config.yaml
n_layer: 13
d_model: 192
n_head: 6
n_kv_head: 6
head_dim: 32
d_mlp: 768
vocab_size: 2990
activation: "tanh_gelu"
norm: "layernorm"
norm_place: "pre"
norm_eps: 1e-06
positions: "learned"
qk_norm: false
attn_scale: 0.177
bias: "all"
tie_embeddings: true
parallel_block: false
init: "uniform"
init_std_qkv: 0.0303
init_std_o: 0.0
init_std_up: 0.0303
init_std_down: 0.0
optimizer: "muon_variant"
lr: 0.00735
lr_mult_o: 0.665
beta1: 0.9
lr_head: 0.0048
grad_clip: 0.5
warmup_steps: 200
schedule: "wsd"
decay_fraction: 1.0
decay_shape: "linear"
final_lr_fraction: 0.1
batch_tokens: [16384, 32768, 65536, 131072]
seq_len: 384
doc_mask: true
train_tokens: 373400000
steps: 6768
dataset: "wikipedia_en"
Each number is 128 + 24 x the weight over its row's rms, rounded and kept within 0 to 255. Layers, rows and columns count from 0. Numbers have three digits each. The size before them is the row's rms in percent of the matrix's.

# up: layer 8 MLP up, 768x192, rms 0.111, rows 526-557, columns 96-191
# down: layer 8 MLP down (transposed), 768x192, rms 0.0563, rows 526-557, columns 96-191
up526 096:178109129136146134140135113154137165112148149105124135133126123115117103119106157147117136133108123154155140106109175130108093141128142090129138138102136133084136106105134142106101140128108127122145169144163124085112128168135112108100152111124150084086143118168100138118105165140070194139
down526 101:144131112135156159129090157164129127098200146097150087138085092111165144160122112088161110121172159084111153157144082131134129122136144129158132128138147132114099105119130115105116123146128122163113136132124140122118120138168143129118148109136092112112144156107134157100091133102137139085
up527 103:141177121144110116091169159135097112146092096101116157144111105128112115118114106146111142119121108106155142171086144140091083124130133139168093111165130161121136107119168137104125106100090107114123104154144140128122132115105149115144087150141110131154163152105117098159136168168154117146
down527 104:149129146118136077125111141112145143118130126117133147101128149114120125092123136103155125154100133062162110130145134064161110099117165187111098100108172111118112118091101116115146116151145149177130155117138143113148108132146143104107137124097161136109139128170113175088121138158123149142
up528 096:104131144161105144099111113149120084120141102129156126136109109139126112127152126118123154134132122143144136136111093158108157126155151147081119146097111133103126087112134135143156139108150173156133151153174132103162100108150136124148118074121106119114155127141110110134115111147170108112
down528 090:130125130128161137163131112125155111161171148132127110181134132072128120122204143125108107106133157144130141152130139090158137126134128087129153130126122105136153111108149119089112157089173108100126143152140126166143112104116093133133112081096166151117129170093151136132123131142088075131
up529 105:144123103167109151123137136122111103126152101141185136122159119157116128172153113140121191160120103108086144120099150144144141108133134108092146113152142132100136101122110148113085191163099106136153139118176161134163128134135118122154122117141122125102133170091151073149132129126115091080
down529 113:142123172144122121081095134124121192101140150182103118113176144117131121133086174129125121077138150136145134140161154100143155126083077129138156102108132109119118069138137106174141123134117118109093102130124172092150114108162138118131133154152103139142137139144105175154094154118113136108
up530 098:162118151129135127083108145136137105111097100101139147134072135117111099124118111091162141170165123146158088137149127149117177146115112107143050169169088110152153160139112140153135161112102103108159138120084163119117155131159168125134121153111114135132137104081150078138156146120145091126
down530 101:119168122124134120106104097120135128136092156151106134108077146147085125124125084159130114153143121116043143152144147111161148140079069110083148089149119120105128136103098148149127140101129147146135077122136157109091139130125158109153118139161112142124167130102130150138098162122135125124
up531 103:082105134115106134168160202105100138131115142098148163127150084138116094115132114043105128135131157134098144144159137129116108143087165102149147158099137117133107119154124134153094143116117112083095127088161151146174116101108177167135119110147134106167129137161127105122134106112100134151
down531 104:109082116151138122190105110113135088125128089145125151114141114132092137120081125160112113094117101136115121129168133113144147105145117146142139091147118107140138126092086190138144133118128120107131103085115135142124158119101143148128133116094148071131121120112105103149150098148097126157
up532 082:099118163121139158151117097159105082134152156164147146107139144145095099127134125157160140107140110148153128148100154144156160107125117152137151132148105089135165164145083139108125134111122117109134131128118137166137101105134104097135157089146149128087106114124101139093145125183111133115
down532 084:101091103078117118115144135113120131126115131110099122161124110128125123136155094134153185159141115109085146152125091104100104098115154117111115124137112161093074120150147090121127135159108133149101120138144129134113116119136152158145068165136115166139174147135135157161157131102129105140
up533 078:142117104114151122130106114139099140143139120113154165104144127103122137136113160097100152131131143109150105158139118154131158139188131107177118115117123148100129073133133120126146132154147106128084106131091101132114138081141141141085116131145123109155125116106153143165142102126173153150
down533 077:120135094146167170100154125109153127122175130112140097125139095139134121106117106167145087095138151134088162120149144133105093141132092123127142139161064094141095122184101104133088146135080114094163163200116144155137088168136129132127153127127146130104098138121098147124109093174121112130
up534 100:102127115127092148106123141106138116133143117117145134157141187146078112151120140093170099135130134142140143125112106129157118155135122137149209160136122118126140121168105117083130121066135133144081112141110137143110112121123148096163094108115107113136143156132143095122098148162131146136
down534 093:169171166164139131159122126099114143123098142175151118134099143122103092128146148142084137114111127152116145154176106122068135114106128161136097123119140108064149148128144086128138122136141138156095120122106095181172139131131149142115087148129123104129148127130141152159141119099163114131
up535 092:078144113098135092092153154161160134123134153129134119084144145118129171132154113118117109140099153103153127134122165112068123120119149153104144136098107127172107105077110101121143106101122127196138138086158167093121145124137158093134171098141124115108114083174105126130137117117130131135
down535 089:196095102102117094164134071120091160130123159185148133142138091121120131149110122177120178105101130176156112133137119111123122131110110130128157136120104151128116135147099123159114142155109087105108119129129138178152131152101088139100119159145138129127149160151082132108131154137142118152
up536 105:157104121084131178142115133123136110115126130139196103163146115108166080108108132106116148155174149142069108133159169152145136115151135094109142166089101107139174168166113109147115108111171124116115105129173169170146147093165113114146117136128089120109160155119127109142112118150130137118
down536 103:108148135134139120161165142112129147145134144120098123135107121093113158140123127115191103075160142164134138107123079111178139151133164166169156109099149148146100129113145114127104132139135130130108067143078132099157117116111154080166112118132108116125168166146155112125120111122092175139
up537 100:157138163112087125126151112145109124112119108133149126146149094100151164140103124129165112141135160159115102053163128105127103111157120105130156064171097085106109073110133088167119109136118136112157105120162156162136154118094124134104115102143122135124136094106099138113153139111076141149
down537 100:151106143139075119149152142149142103103165125157135141166143143137143170156147126143119110104120143139144112124132167132161143096098144132144136129132115140128134123132119133102100180176130173115142131118133087151130120133120122139108141077137112133125137161145129123079177147118122133130
up538 100:122133121095123120122124136121102142170130085074115156113137175125108137141113120175133108164097114147115132061111182122133117125140123151147108147100157150166110170120147098105165107145133098158145139104087103141076115116168153128103134119121124150122093119142129126133140150129100106140
down538 098:164168127093119144119144172102113094151108117159155123121099125158105144111124121135133151068112150111111121154113097135127194124115118137149131145174157130124119103133126171158136141177168170112118116146130144128123148144143093159120096166133125119120155130104135147101117134130173078092
up539 078:119137135135132154111153128080095108175146129130148145174134139093138135132110069144148121125143138063127148078143150157145136150112118135114112104171113071150136109136108115131123174137078139122074103125096144126109132115125127144083163118173153166118129108132139119142120104106115121104
down539 071:148083104096164164113156131118142157124111111115147110108139128155105087169132158086121118107140120137109101133119112116132125139109114139191144139080064140163131136152153172137135130103123124114115147136129086139113071127159125085137115127119140136114165157163083139128126143131149126128
up540 096:128088123157143143116145106158119134109124109186161121118117127115131084125114148109122142103123093160166120094122146156166150146139124141167138140127155157125140105120134134098103148167142127106114148161136157109151168084111122115109133120077137073082103181117110081149087132131136142139
down540 090:154102165137131094087131097158141105122172125105072107086159149167131143121137110071131135160145140173142147108136105152158119158115133107192137136108092115139186153144081146126104114137091129147117145127103112139104121098145102176140114136126134142166140125135098108134162122188133124137
up541 092:112111107179079124113157085139157118144079139128133140151120094156166158099099105142110116113131139100100135123138092103126138147161108151120075161133093093146080126135116111116122126141134138132144141109164109160158131114110167085127066097120141165120132152097134139116142158124148163149
down541 096:142155183142179131091172118135131114104098116148088156107127182091138121126125153151137128122165127141099142129156154096143108114089117135139144133124143115149135155150129144152150161151141128142172140125127084109090118140132138148118137163114119169069139127116117133143123133107154102141
up542 091:152123158108171091121176203189147129103127135124108101151114090174123150119138107088133099158162154135073144133112101154065131117121130116117129110094134139087113128153132125111102082131119141142142103107178141118113128128104149153102122122133114158142122115137130177109103139098155104129
down542 089:104112120111144112110123110120090138129137142108142129126150120140162107146107167175139161116112063110167126172166102136141120145102155093155107113165143136145102128120127132104098155161142135109054131121121118175113112164170094098152139100108166185151135135123156148147121121154118082118
up543 104:102155121168102108128175187123126091118127122104155145119108139157127146106165132086075142112112147081119111128156142153128120137085180116114103165160138159102149116117135095076130167170160125143125156122114162120144095124119137115104128121153093102122179132127126127131105113116160130132
down543 110:113148088132158130097091149117118137154151105134125126115137167111144154176092107133100136144119137095133137160137120091118127125161104149115155131083131150126170149121157129101083121135121116168102143138173137125095139138105100131097171142143095143135130108134087163130123143127137115136
up544 100:124113099127130089158145147095132145119134158161153112094143171164097098119134116152118091136106157122162107104105113153111182094099105166146100137118144108116128121152145121111122142117126123133098136121103128150134120196068135118130100137124181138092094117134119143116161159125162174136
down544 110:103173101165136150106111121155153131130089127122127142162163170116153132154129114116111089143130122067149133131148089111091156110160120111120125140126100120147186173174152141146134109132106079158122155176159136135158155105174106154125098144162105123125127121114099120112110095106129115138
up545 109:078122142137163120194153143137110118178139115078150114146125133139125139121105167114100142113127092114133149108115146115106144136136134174134129150119113147120127125148145135117118193091106147076161156161127130168143151110117142110130087155117150147098093099078149130101111136141138156092
down545 106:112121116104123089084161138119110137173102125124116120147135126131110129098135132170109138076116080102113118093122159148130124131116146147121135113123119151148139125149108125126162123115123129166124112140160141127138091145111147109169119163125129105110125145141088146147114168124167153151
up546 105:156086132129119135106148121152065106140056123139154156162161132123140124087115134111166117104140142147134107155130164150116065144104154112132113113097100159105106099173132145157154139178113142117147137113141100131124137120112118089153159127129168149090141101130100146120150099088086129119
down546 098:103151128139096182123111073135122122093120092136168134123148124128118139095124095133117147162161111192126124152114086157136105132142119093143120121129150181115125127117157156111121100152148109141103146196104132124140147171156104099133129152115106133110121097133120119134094169108108130156
up547 088:086121130139116130132157111108069115171120144091157101179101117172147117123130115123148140122124155158116128108119111144149139089138122132145154120109102127074129150151142144112127133145115139096108142148178136088134114142112079118143167122124102151079125137089154134137130101145131147157
down547 099:125139147135124150072134125107147113081167131141109175099180159102146137154157156105088131125132129117075135168079107140141157160140142118104101145135121098145132094098103120118141146124121103138138128170111129169132150135157135116113106132128108112171143130140090164074150144114110120114
up548 084:146116170108130115184152108154140098151133141141100164093130107105142131108129124122156187133155149129148130088120128146144092078122117124123132089116137090167136129128142159162152123150092094122148149111093081130099116144091117135131149123097137133103132076125133142114120094086119095095
down548 073:105146120148108136085126175140110126130160116084173134153103093151122116146134150095090144164105120132089157169149149093124134094124130121180135149149143162129134173122140112136154137114097167128099104120117160107134159117113157108170115121100137110125144146124135123156143132149122149124
up549 102:102110128122082170129141150149126150177129126084118147133137127123095101142160132096110104147114095137131121149107126117145118133153138166157135109118073166062125168206069082108129129138116142138138155080101107089154147126175103123105144117115126142161133133116144120130152133142160179158
down549 106:069148142142127108147126102157114135116114153154069117117136109104170128128112142162108155137158139147126120138103064110131112155148111152130138140094123172152136125128137169187131109089109111112130138061106143106115162131135120130124127102111076178146168103076160123148140141139106153106
up550 105:101136128087122132121130111149133127140102119109170137140128070123120119165146119139117107096114140119132107089113153122079131115176136128114112118134074140165102102118157095160096141156110134131131125108137109140138168109106081172198155179143167127128148100156135124131069163123145138095
down550 102:140124127138130133097157095129119163132144147158165120181120147107122119106097144149171130126133117112092129130166111134094172127165136162157084099068112154126100155106149125140110160136176103141175126132100110114121139125140090115145131177122125153109139097107106158125113111091145137100
up551 103:152177134147162133124144168155117130103142088182116098102155100111121128116146092138107059122152118114129141104073157144154110129150105098124124117113125103073141108137184157094127114149170147129081117114154124153155119107157127129134113094107149129120146117129108108156096085115108132109
down551 105:134139149163148091173134116125121142143146107133117094107133140148109099112129125117116090109105142107143108122132081137146174147132129159140123129127124132096161150103145179154100145169140151118145113082139150139100129126100146117165110168146100121115142102117136098133112082109120114167
up552 105:165147130136184123109153115115139102090166099100132121126128172133086080101109117118131122139111130191134125120113143164146114103147182129130112117154127115129125139128117165112145093174174142138154105129100121125192116105141200098132153151097142100134132147125122098145128080128138159133
down552 103:081098137133098156100121134087140128102127115122129134142126103153107118113120150159122136167144091091131111090141189129140143175104104095138144153160140114150111107137114150123130129161152098114118074132104156156134150145125129132165125160141120100110108131111128139128128147117094123104
up553 103:137098113124060130160134145122120105102090134139101126126130117141093125133143127122112163156153102109168137132104138111109105099101068132105141089118162160121161131154118162132165160088119126103159132080148165093183121122100125084125140067114114132076160130101121139120134137141170140139
down553 103:105135150128142132146112113117113139115179132146145126181119161142159119143108121091125103168098111116150181099130108119112106128129123089103135111149132126136112143111098111175125140134170095091129130150131120186133121134131103171196141114142104072155161112112111130142099150099100117103
up554 114:133087164066161173099131123100088150074124172080118132141160104150119122129100107116155139144101117120131107116171142120094105120132150120112108112088161129138101125134144145121141163146155134113142126101143136125142130191121088125119116153093137113141125135158091141130156106105066124077
down554 116:098080139118147109078123130108116145087114147055164139133113132167134121148147137097085103149141148178115111070142112139141113160145123153107077138130172139141119076113131152142104126147110120113136137148098116122145152173139115124157141138098146166118096130162079128072133137115098137125
up555 104:147178122144160148086109117110113158137136117147129120145148136143116070147148108125125099116113093128162115134126143177153168117130147129169137134098111115071089114140135089115142117128109156141086125091161113106117120133114141129118120141134164117107137149135135121131132145150112147104
down555 110:114098125157135110111170145101158131130151162116124151144097065121103164114180109133100099145133107082131110125097124106109081099133189124142133163167089124132168113166150128171154104137159121154110131140146129123135152134184150154151139128141113135136097114098094109124121120158149145112
up556 100:123166121134090157126152152123126120134130158066124149153094117181127134112113161106153099152134140132137130121165095137123148102138126120125113128101144140095103096138137122094105165151142141147101152124121097106138060119140085126117159110108131135111132122153138131121175121156157099110
down556 095:082103120125127141145103133164121132144161112095174114112152140150096095082113117108090138133100115100099127166139140135105110159104154124116146122168120172149119163132140104151150111145080112123148132122107087121086160139146116161105106132085136110115121134123097158136133117146102154146
up557 115:160116114105133142103139158104145156110177148085151123149101126141137106148132134133144148194118131159137115099153151160120087128145151142106100121121148122126101114138167140123148166080109140103153126101178136133120126139147122133164162177114129124117086112135145132132110160099174139098
down557 106:099147101120118113178151114116149168137128136101134151167156138101094120125090110144151118141113150167144145091106129099094085118147134127123120126110148150146157155128141111114096130149115128166127095130111141100138123155132103088146128204120108156100123108101145137109101087175137160106